config.toml
vocab_size = 2048
activation = "swiglu"
tie_embeddings = false
init_std_o = 0.0391
final_lr_fraction = 0.1
Each number is 500 + 25 x the weight over the matrix's rms, rounded and kept within 0 to 999. Layers, rows and columns count from 0. Numbers have three digits each.

# q: layer 3 attention query, 256x192, rms 0.109, rows 0-46, columns 64-127
# k: layer 3 attention key, 256x192, rms 0.112, rows 0-45, columns 64-127
q0:457569506456535524508503471533524439486506522531519415546514503485468449461478481519492431455541508502536487504512602495528484521497473529530477494525457498472486476514506550481451543478489480
k0:515519494475517506477503492480492489528458508516494491527508495529521522496461526503495497518521490510489472473502467486476526488500495459491481505509492501521482500488480485490497536508476525
q1:521507489464458511520440493490451518522501505480496484515506507465554523496499517458529520505496492507495502483515515513502476509510498503496541480481505485508505517460501477523538493519497445
k1:515461494538548445499504496501511501475540525502448521449446468507447522481492481484513488494458536504510502513504515527500483508474489485523493488500546471523537519486492470502525503468490436
q2:481500510520497532475489509562482464502475469503523520494481470464461501533501516511501487514478485525486538493472474484474509494495517500479567477534554514565502526519459490530552455524509526
k2:493454495526462473508508510521497549464552483436522504488506503459466527519496492486519509491489481520500506510563470538494524488476516495533511489525502496517485480485527481515505504496514490
q3:488457513512478492494495535511495507486510508498506451496525476500475470512471468529473486462499523475477487494549518500521505474481502465473500496486476513479511487505448483501508500516444466
k3:545530524541493507513514516482487531469511475452495546490502468448486502513544500451487480499487531474495502530464430502474495511479505536514497508504514500483511511534510454496537478560518493
q4:513532475496513514460556538475498454449451507477508521490504515494542468508491488506508485505480447559516524525520490495494429445464474526533476498517523478465490497478447517472507493542529544
k4:526509493479538509479526536511475532481531483477492436487487515496490549489483486494496499508495556449528449474503524480502543516475445500537527553496514562538487491478532497514483539537490500
q5:544507491500535520513546488448551473550505487508465506523484473472505480490513496532565509529430460513477514528529506454537489559525508530524461504530488527494471524473486530491497522520459518
k5:504518506494467470497508504519540508525507512511524528492498501537505492512533497521478497470526532484522528477515475540517551528504493554497496525502455481477518481469463519511502512538525498
q6:500459497478489503514490535532466498510529517487512501442506496529493501532493531513546502527486525508484522501516489512512489504506505559466477497510505424554480490500452488514493502491534507
k6:535502474518453496484496492516515475505510490474492483519472573451519518530487499517501459511513475526512527494499497469497513517478524532511526499536553538477543511466498481536458519514490524
q7:537514503502498459497471499516486468506462457477486505494528555522480481548474471504485503523479487502506502538459519476448498513501512573543557541547478508515491500456533496489516511532512514
k7:488457537507475502489498511553521576496533474504468500489496506454485490521490497511488502504494515516454495523547469466514464508512480516504507505488528506523458513519498490530514512493497488
q8:465494553511504456487484528456520509510528522514507517486481492493527490501495496450529472524506525513505473481513502481500499510505528518546524522488525487517475531481517509526507489525517517
k8:521499463485447466485554521510459504522482430513504534517529527482524501516512460469490482475518557516483522520493549506486438499518453471453463526469476490519526496522540484488486468517474506
q9:516506510511514478518505469449471487509526506563507472506519485507518501492523502461520490494496485534454468478516537509476509500493460455508527496501522502525502493551501514519472482506500477
k9:489488492509459454512493519478507471486522493505498510531488488464478500530515494519493440470487511488537450486486493506486532517495499525540495517500519485476554547532512446511554511496472533
q10:519481503563472460475500529543501521503521485511517471477480484487507475489507517560519515543515487517496531547470478422473476523481511505509511513499451465490490458500523513504490489489458527
k10:569509452475488467500511491483484518486521485537523500449492528543486492461515514491485532436512500533456532558480498514472459523501488465472506494513500490501426517525460492520490515546501498
q11:498492529503528467473501480478527501463478459499444524514491539512469518515509485454506503507473456505462518530487479512483511499511455503434497521552549518543524489538456500483444510537507529
k11:488498494480469519534509530504519492432498516484486522473484495463503463498486484508489501529482499496497501485460515492481525498518478482536489461477554535539500469503506484488498474511478499
q12:504518470457491503528464476511506470505493484480488499508512505454479503500491523455493508465458505500467508500524504489500487513495492523527507480475483503481506516493474452521519480471472509
k12:498494501561539521509502460486488490524516544509470511491552508522513471561497469508478482497482526500519528476529514492500505496541501456522518495493460500483521497520438504481509522518506445
q13:462498522499501500476543529528510495504467528481474483474514565485495512478487474504519534510491510508457475539532479537532513519501507477470479502532493470490542470518480578520483507471510482
k13:494518488469515497504462499489489486458506506492536522504455488482474499515475471508544510496508471462473525518498459515520487519444512473530483529533533492480503498498485486517540529501451444
q14:494492501458481523515483488484498532495498543476469535488481509509501503492506515529527488478553482509510468522506489526485433495530494506519492496510473520471513485515497535500501478475492465
k14:524513509467496538513474517502529478531461486472514462502483475523473479461477508526495494498470495550493500510464538498525525469505488474477525515492511505485512459482544516476540487466491544
q15:537530518528508489507479485498483431536497506456477484453510487531477518519452464468515485501496511490492465496503526507496504530511496524493495520485505488474548488508434526490503504501474506
k15:522514455520490504454492498493498506502538458506499477477525475519522461488476487497499489552463515512469516479495432504532496497487475506504507479506463523451496507520513425527522510499520457
q16:515498516504493506516427489524508468471483501507525470473495464510516518478522481516498521516524461527501493537508537536514493498440519533472519559487499508485480497529514582503488506503542557
k16:502489435497554531473500525513445485504505483507510471506486483504483500516511478519492485476508484515514503500511481492574471484513523519467516557478517485532542487534532502514523479482483484
q17:461485521488478525552508495479492530516504499481490508508490503503517554515511458485526542519512540483548480504491537497523492513551546511527510546499549517494497514507483540522464482509498518
k17:519524555505538483516514481450465504514502530502475477504535520504507483473525519506540492528483516515495507515514520479486510532476485549523482488435449515520503522520494487500471497517495512
q18:501501501490501448459483464505496520470485542529513471464503494498537478503493466495503499473501532519522486535511517476503544514504492527516523497480503478508500508521476453482483506521533539
k18:488492493545500448476508502489495517528512499535494502531481463478509480489465529474476502515487506532477485481520515511538520487525509519458493524506495504523522515509503527461468487503521511
q19:471482505502477525493508503569473533531533498534487483528528538485512511489527494482500484506476510446515487516493488506479496571472491500521482480567478464533454528481493507480477492477474495
k19:464562544512536540506520509494501494469505483490490480478509527516513532498512533486467505481507505505488507501509490492501483488484495511520524521464476563494510473534505479551532480502503498
q20:527502506474512496452532514520515452488519532542508540523502545507520480497508508488471513489504508517485507493562540477494510502549498496501514465513485502494500519496521490464492520510465478
k20:498529530513482465512502514477428533467543497500479500514491493515508519458511526482518492531510528516481509460475515483468472482464533507553483513527521488497466496497489504502487510535491462
q21:508510490523531503502485483494527521548503483492493498494505487518486502449470508502495506459488521506494492508457503489547515472502467492494478514483491486546486489520503490509463470517482465
k21:497463532516480472506517522528501551486505492452498504457447515435486519515519477490518511508470510508460501503548504550465497566516519549488513477526481537512503491456531484507557486536488507
q22:493516449478492510474483495470479486514527524540499532493511496524525486507491535522491528510557493465489511518502463531505516496486469487534486441516501490473551516500531473506494447511482494
k22:498554526506480505508503511489514499471491487477507482500533497484509499493514474493507450497466468509498536469504531490500481482497541507457500503522490499484519519474479521568492505437501464
q23:484507522480482486477475426506511504500491508493513491493509509532514517479552514523453500474496489521470512528459512496522506505488536494527470490471509498498548494532459519472496514463507492
k23:537468482459530504473549535472467495465499489496487493505508495485461536518475479500544509511470492465494464526450484490502492526499475479509531517504532516514509497523455520504483501485531493
q24:467476499488538530521515474530497476505496507502499481523465520492535528496511470487518497490494476485499469522473543496546523472499510550515492545492479504444472523489508486491514525510486495
k24:495491519517477462507530517522478528492554475471465526478495505512467515492496529491508519558495510535477512513523482500438510453469512502523518495509516481543480479487470513541485500538534505
q25:496504497471523516530439527517476481485510490468458524488513521478506513542508533507518530508510506452541510507509520509517483512493479513497522521520478517520515478474542520465479520504486480
k25:483472528503471485512529492537464489503511444529532521491500475501509518542459505477532495519479433471496534466497512508466479525494525468503573473485544474503488495507506497502535507493500490
q26:492484480495550426478504489518545537482512517485509494508491504535547517543465483488478495528483528491509485526490481456540476534438503509569455456477494457469497502501497505501460511537516490
k26:518535547470489523484528446526500533534549521551498504484527496516495502501494492505513528499525506493500467497495485444488525496521455454455532516481498514482508489468523490519516466529539465
q27:511496494508488488441505502498494517530479527507506493484526493496489516526457529496507491542499481533504458458421517505438491511487510541545533526510519523472515566489485503483546489538477534
k27:481449492497515545513447448559455491505481471531499495494529512505469499489494498509487531498478477478554523482503475518477476492508498496491462484502478539504522532488480534492474499486523465
q28:512516493477473509511473499517479555526531515504544495523490513469495458493520484489490480496509480494537469485481531512477532511481546438511493531470553495521517525502436543511494499492475504
k28:516522474468488512502528489492473463485537475485513477500498495527499492516503466486466502521515499487494492537482522507524489528488508511464511535496505548503491500494470468481495478486490473
q29:524487507471471508506483547485524475514508517501497448470493501460498500476511519461510461526516505476488471547501496536498555479489488503473494471501533506482544480532486479499481511463537491
k29:510465517498478513518507516499565520508520455487518512483492542498492529456457495500501507552512470492498520509503502470535535457440512534462478463494527483500492492529527444526525516498495477
q30:484537500506502501485476504447494487517499522474532524453484530468507532507468546486500485519426433454487487472501479521520497434547478492516512508494510478492488534520500503494481521503492535
k30:495481522499482509471469551488484464479498481498486484513488522498464500498492434534491525456492497506540508484497500458462542499488519466501516494485498500495496513480513523503508510508491505
q31:458514490501473520559510516490506490490532515476504466486497496510498491520539556509461514518511513480522531470483500486493505505522497523480524452534443519497535526480515482512489527473534466
k31:503517547509488508493528483476492488476471509501508484485549489535548490510503520474481459495487485458483482481541480467516475486479539490491481536465510501489493505487485536508518525463502507
q32:475526536489503518508459490535488514489519514483534462532487485514489466488486465536475490492462499501507490516495533504532487481479493498474507471486502499461523488518472476511505528503491455
k32:492508499467537538501478457509470468487472477523513452529498474506524442543468492532492516463581551509528504511474508526520482502530490440498505495467485514497522485515492503478465517485490461
q33:505503494498507524493509485495526514542511499451547519519526496567493475490520522499500473507474491468497504525512538501529457464500523483493457500491447545457481509497507496467478514498513532
k33:453490470504473487473499521480522476516495477506513511487519530518539484481552517510498496473491490493503513524477513476512494502520476518502513499549531512507496493485490500533476490496505517
q34:483541517507525544532484453479486507476531497530522498481491475504512468529489498541479512495573539477488488496516513507512530489493539462472493485464503456479510498530511522478483528499478486
k34:509466489529473516483477477542493514519492485448491508510520507472473472550511493494504464501519461518526528438501538525522441532495511488478508437471513509467519531504498487503517474510523486
q35:545512500520489492461460485508558508487517544539502517498486526505485514545472490566482493486497513502470513467428512482442511456521482525505511477498525497524458494533494540487520503477539529
k35:499505504500490480534460506520535450491509516513495509511520483522536467498481473517507516477526501442499478495500501516542478510479489462532499524505457496529556502492455512463489501510492509
q36:510493498507499483468545479512504472498497501503495550522481498456455517508529532512521508514504501510492536509464493493516493538580484530481502475502514506538434491470556476492475524443511480
k36:490509481480490513440537486524513483495509466468471533492493447520530530514498512494486500524490507481502506548458552523454488502472537538483490498528486497485512468511472494494506508439461508
q37:517466486522521442495489484484473533508474500513458495518514510484503533553471495478495498543509499542473488543518483527482492570482463489517506494494505424503527528513458473557463494482523485
k37:500508494532496491514494451531497442511519495482503515511502498466509513492500545520536498493522501477423527546488539491456516565513484458500532527504489521501513484492515519549490493488485530
q38:496498471506490487499560479516517513522482503492494508491514481510472444524486478486442495504502498454523503511488473509535568494501528497520461511547514522493487491496524459476505486505502561
k38:514470518464465487483502500530509517501542502496522509477487506514500524493490515532529467536498453514480474522510518509556511521491518494429444517517504505498521474560483494500524473474534491
q39:509513546523514484499509507495504485445484479502549518514497480500477432485516516490501525478513571519509525503475498486551470499502444450511470459476499521519502498479486457488525477550499523
k39:504493484464483523517519492469524444481560466518488482513477499459507499487536482483475483509525476454491498507467475535475528499537514541476507509482498469535487520473473470494507482475526499
q40:505492455478521479533507496498502510499504545499525484532513524547510544470503502570499505520497442535524497470456501548503505492519559481485546551512512474493491505477471533491473494502519487
k40:504528535499525550477498520481501497527533528506519501513495522480486516524477521471479502442477511502490485460515508477493512533505497456463473498505496575460518521503539490513502558495494524
q41:505482517500473485478513528535506502516509509519503512476508480541500537456529493484443513470443546510549475514481533522503500498476498472507467538561545530465468506517520499532539508575472519
k41:458505513534498507483519515453486561511558472498515516495516509497495501497447532503502497490500502527480489547529459506522493529519495506526486522480479488557512456472528487509504496471540503
q42:509499506493500475531504514460499453498498456493465514477490498493511506481541524510474523483528501511485509497471490512527503511505500537433476531498484539472499528510501550493481493475497564
k42:487524452480538488519496501548493517497484495528536520518508475472502495447495514455475510460518482503511472494470467509548505482492476498539520446473475479477468496539515509458492474517470472
q43:539507470531505526498497493519508547516496495479479519468486457452501497535507540536466464511525475517491500542487486505468498487505456480538500495534499486512569500540474519477494547506505526
k43:544502440467493458465453486505517493512523519490531483497513513512505498521488497557487496534512504525490505581518506507468519518525505516528497497458493493509467523521456499496496521536498480
q44:503500518496477525483546507530502531470511542504495485480516444490497521450538506510492509519520483515533480508518572515497503514485471543501484516518526488509473480459477529491555491506522478
k44:526535538508521474505461513453480524525542489500523519533502539494495494474480518466445463507501533539481467517512519471484516484516503523480486452505537538532528483477544505514493514493526451
q45:500537532478511518486528516531543463487479496475491490440495510505469526509533502493477530538543471450515501512467466512509530510506492540523504441491506453555463539518502463523531490513486478
k45:520510430466481466528481489471490488491475500533463476455520484499515507489471500513468473521458442520511487529531525498519490476465537497510544507522501503515510507445514529523484516528508516
q46:527497486505497500470491494466532504495524470514499523444452467552480430486491461524490502482466470476520452528462483473506471504477477490514484511518484504486497518514455515469482527538528523